{
  "num_hidden_layers": 10,
  "hidden_size": 64,
  "num_attention_heads": 2,
  "num_key_value_heads": 2,
  "head_dim": 32,
  "intermediate_size": 192,
  "vocab_size": 1166,
  "hidden_act": "swiglu",
  "norm": "rmsnorm",
  "norm_place": "out",
  "norm_eps": 1e-05,
  "positions": "rope",
  "rope_theta": 10000.0,
  "rope_fraction": 1.0,
  "qk_norm": true,
  "attn_scale": 0.177,
  "bias": "none",
  "tie_word_embeddings": false,
  "parallel_block": false,
  "init": "orth",
  "init_std_qkv": 0.0625,
  "init_std_o": 0.014,
  "init_std_up": 0.0625,
  "init_std_down": 0.014,
  "optimizer": "muon_variant",
  "learning_rate": 0.00648,
  "lr_mult_o": 2.0,
  "lr_mult_down": 2.0,
  "lr_head": 0.00932,
  "warmup_steps": 0,
  "schedule": "wsd",
  "decay_fraction": 0.89,
  "decay_shape": "linear",
  "final_lr_fraction": 0.0,
  "batch_tokens": 16384,
  "max_seq_len": 128,
  "doc_mask": true,
  "train_tokens": 115200000,
  "max_steps": 7032,
  "dataset": "wikipedia_en"
}
Each number is 500 + 25 x the weight over its row's rms, rounded and kept within 0 to 999. Layers, rows and columns count from 0. Numbers have three digits each. The size before them is the row's rms in percent of the matrix's.

# layer 3 attention value, 64x64, rms 0.0991, rows 0-63, columns 0-63
097:508470501498485509504522495520527497471495503499490537533471493477477496495516528510538496504473566537464555496512527514436531453490485494535523544499507486500524491502467493505513475523462532
105:526504514494482513521504507513500481506587504484518455481467505475521492483517430481550471519523510487467482484483493490522491482497509505492518500526462484481441488501493543508502546512499508
110:485452454483564512531515499524493507455532509509482510466519494504519487491506498468450487512537537523491519512515495463465509540477541473482542533509487503501495502521509491513493516443494511
112:516511491505460482531472538483509537513491540492520493530479506526492522479458507534475478469477507519473532484460537465462517518489525517536443502506489473499482501475480533521464529474472505
111:512515448509484492514492510439499531529493541470491496512463516512483473535479475469487490484530489459498511560540483507510513446500485460515530477541460481477517503515522487520508517492491494
120:498534454517472505482480520505499479526541473495517536500525560510511537493534497521482490476541502497517519547456474461515513508496541496470483486524483526476518502548532466469495496484491517
107:497520463453518500470420493526489510488497545520514446492514480470522488501467485499538492529543505497495498519541499482493539487482518521511505510490509564500484498499528506493478501489475544
102:526518506502510464490510489545481541513507506445476507507512499521486515495514473469544509493465544489500511525524525475508517439534561491539484480504518494545493511484537512505502497482537468
120:489507485481474495519545437490467558540489506510484525510508539522506494536517497518484511525506482495479501458514490562498488530501500482549534444503468504503502522495476511504485503523459494
109:528507497507491502494496484507504501506495523498496510498494509464521537535466505494491490501497454515464474473509475516501488491541562516531526539515510525484556474508557506468507561525443503
106:496488494513524510495470517511495526497488477525463486467441507545509448477522498511498477502466491487498525499517533546532495551542520483458479499510461528539499498466473523473478526526501490
112:442541531495507481495467482487453491490507497492524498522465537464478544497481516480518538518489451481458484505483512491522518483495500471486499464477466521485449527469531490486481512471511475
114:493495496483523476506509530510465497529515490480458490537506498523524516440527537518533449477497493502516475505474510525515504525475483471453535507537503507495445446481523492522469509514493530
106:485494502488474502528463475492467531496521524491530500499537479526539540501516554466433518510487559521527536480468530502510502527533505492496514502507459514481499543481498528481499511513515518
112:496528490480492478516515521530520508517469525499496521514513540472541494486488488501511543472465544497494521492471516537507494470485529550432531534508483491521483526503465474476469507474504547
113:482554507471522494511501491456539497514513487489511509492514511516520465505448512509524494519484513495455486507480490507501554532485495509512542473572513497530506447517471516494489484542513540
106:512502507473509479488535530490543467509479482458502517510515471531522512509504472496488494457498497473561489514481527512483508490544437538550513474472502507494496516500536459505474482483464528
116:520493471482483465485510497496522483494515525464463525467474516467503482520491499466456535499485496491495518501469506503470470469485469485487531474493548488489457470444526462503501497512571502
114:480530486512505526509505494487511442518496504489495497448492486494479463534479561506490454477479537458533487532485510475494521472536534489477493506448516504483472518543501521468511513484469496
106:459522491515457484543572503514494482498522526522470512531510465493505464522532527486452510487529490563498478461512530485521457509509497486476491496545480518504506488491523520480502523500487502
099:487528513483483536500494478512498522525487497525491519500555533512510486523527487528539498485464499521535475583516533461505475482495451467479476511511499464490493491506523546530480495522500516
109:502504476462473493531494516498526447514469507562472485520515511499534481486520456531488504507464536491546546525542471537516511507464529511528498508488488501511483523497518555487497509488493483
111:564531503477512512516498495521516522570508514517490539500450470509563494492491519520503536504519515552528505486510478442499480471485518473488510507482512504527466520494505467500504519502506527
124:504506478514498519490498502536485491502462528496502493457533525457520499523509492494449538499482480529499483488539505514489493516459503483527510516511525485524483463540540549539440524475543515
111:515490504524478487495502473497508456484551482545493530571481475520458534508516487497522510494520487530503514475527494446479481490512500522514541509538499513475505499510540533477513464505551503
097:446498518479489470457515532511485486491471471481485486494556503490507479496490505490522478496439506508483497485527514511481445495487492503486487489489508479534501492499517456426556468478521503
107:540516548485508520483499508512498517493507536486513465507481461548574445539527482476505487490480480500496529508527501510456512497519528528502533487471519487435507508483524507523498502485503492
101:534494505494459454485516503484503488512488510518453489463530504504520516485460498449486467480474479540512471508525468501515562520475479478484528502494471450498477536480475545491504473498488517
107:514510537476466451565506497490510537477529451493528503461495520513490513463526503455481526495483503463547501516525523488461510503530529504461493512528498512482499497539513518481516497537519497
098:488469469482503510543493537491480456513517542475456507519504505472500484494513484510506507485509511468514506496509518496524591512490464483493466530475503505493502531487475474551514460526521464
112:516556499509559485471495544453534514473498516539461533517537486506490535486515504507505502486469531485496487492498497518481515536485466460516492514495497485480518546515495521467546528525519477
109:499491467476514500498449518494530526549497505457517472539490511460489496526525502493515529480442526504512486503495482489462457549502510510482523507494505538509521504516442498467476524516517460
098:531527519510535452504515530530502498500546511542502486465507487518450496497496491493493525498528516514542488459532494528547497493486511499492508446523532511506548499523477506505499472562502467
086:457488510483541482515498523536484494506557490470486502513527503484526478522444461490535496513522488526515530525494480493541497523462507464522504472501471465437483508492484480471512515490534522
104:500476499498496532479484476508503493489509506484487499487536438560503489500487475546457496498525452496486522449451465460492502533509491452514523520494491472495453494515505487472480494532521509
086:459490525553508495503499467505527476487457477458489496484503489485532489519482476456513529500494493540526518468526471501507490479563495533476532512510496527525468498482509546519509513496559500
086:501500486494448514429550468468492458509495496507480515449549483477468531496475496480508526490467500533468482450493513460526496539478517508495502493499515504522492466509486503498526499474486515
104:513460473486562537519451510526509498485522501498479510472492513506539500499513509523466474497532496486504489467476490490463507471436503493541520489496499467468440547503514505512490489483536515
087:516481504530502481476493462491486471552525486553450513482470496503453518497501498498493539511522490465515505537510493490499467458488507570515559518495523482465491499496490473502509532492481493
093:480476504496521484486474482526487496511458519512486542503499497478572558483531515504513492529490527493461496474474486538472518500482493501530514530505459495465519495475554490505468529544499521
078:469482495484510470508471506461522530528520485523481458512494484513447465520515459511464543497501496461506500520500531518512555531531474516493487481489529498479514516552493522519483510475471545
083:479475459498513462474518499516538505510572473497514514496531492492506504469519535530543513506491515476495487507483482486524517434467495542518462472494497525452514488524490505508514537509480531
096:521507461512497496506499511502464514499519517478533465518480536482472529521505472526533450538472541518469512478536504511526502530539566522469504513509506528501488514469521527543491484517532494
088:461530492471496562530475452485479504503492489496505495515475528477512495481526510551479465495482514458452497492479507484488479490477494515474502470543527526552519498491522519530539507544511491
083:546512516548501529472516492489466520552494459465500473513478495489552492506526468505523495485484484489516519524502448476467531485564493472504477480518516481508515529499510520492522548485491501
093:537482509467497501517446498488495501506499495507496480496526510529507504484456514522495466507509506502493508504485487531445552494448490458471557500459543500510496500466567500515514488461493505
089:516457505476512453482468486508479507531528465495442506500469491537483487450496484496492522443512508485521472539499483511530444478477491499484503493505490541510476514490494479502494437501515475
115:511520473480484512495527437486500505508507514524491559499490475502530461472494488458472521497506454500505456522511485495557490483505531525496503507495503510530447469481450457503488522490469489
079:479494516517486540543499549489488526485496488460509497525529506511537486516453515564499445515508521466478494508508485468510492512513507502474476491514528535482502534464533523546528516519496534
082:496474520450479529514475484482509518493545495488493491468510492517497481475478523502485466510447470543521483515479519499515513508510552438523505484496495533574478478516503466481511517471505489
081:513469516520473522502478521520520516493494461488446524533478511525534501497542493543508494459502517502496464497518507508450517461467509462512510522474527469512527452461473508532519498521531475
087:506445532479481499486499480525553470521463545533499513483457500509489517501481491472498537534482504509494518497510464485544503546532518496482475497522503501490495489533490465578490491491498485
087:472481532556499502477492479516488514531462482480545499483491505521479462504477493466475465487436471480469493490488476481477512483530525517473466455491492522491513524494489515466510445470490498
101:462522511532445495503532485485524484484514501539542462494518521480529511525470529523534472499498506521474531513514520548488529530516487527487459453503489477512538515454510514539516507493488490
085:448488480539548511521509467490521474474493521464499525552488524459476492476510523489516486468499508512467487486537463477504516455532513514488526546536468495519502515502531478503506530504478533
088:528494516497446529541520453488500524539498528471519472519534496497503520518527464471496494532525439505509488537495518481502453501497524471526508520539510450514505485489487526508496502546491488
083:506541517522482530545519493474505487529504501535506493486502553494488502496475503483480499531522526558486463491494531520489514512543547545464480476476522534526504487464482475509464510503464469
098:495509524503495511491512467474475495504471531499512514501516547510558486499513497533474473497480507533462478495475504535444477533518440466516488541518505491509517507544499550527471495523528489
091:542531494475501501519509507489524507556478481535464533546523484472497512493522506463497497517543489481477459443481497511493480492478504464452520530509470499474462498514516464507501489518527538
092:504538506503494547497473503506497479518472455530521477531499529507527484541543464517532487525524530512512511495533509544513497511498465500436468475500499515449505537485502511526475454491499499
088:494573477480457495514483519522520540487504505494478530514474519532498515534508544471487544539528504472478478522529529535502532509537509488502494486459528532502499492505525511520491449487517501
073:531487499499533510497497498475503467454517484512501507490485496530474498462477520442492512505485507504548477530501476489471461486501532507534541504478502463478535477537441463474536497533507521
094:452454525513502484503505492522503498470559453521503509501493528494517491523512483522483474488500515461503468503543512542537520469500471520525495497460517489482455537463508524540525520473522514
094:465457475470513514498484449495490493508546449503494480495482483496484500494507486498516481487500490525535521495453486480548489474497507512512500479439510504454463457466461476517511536468510482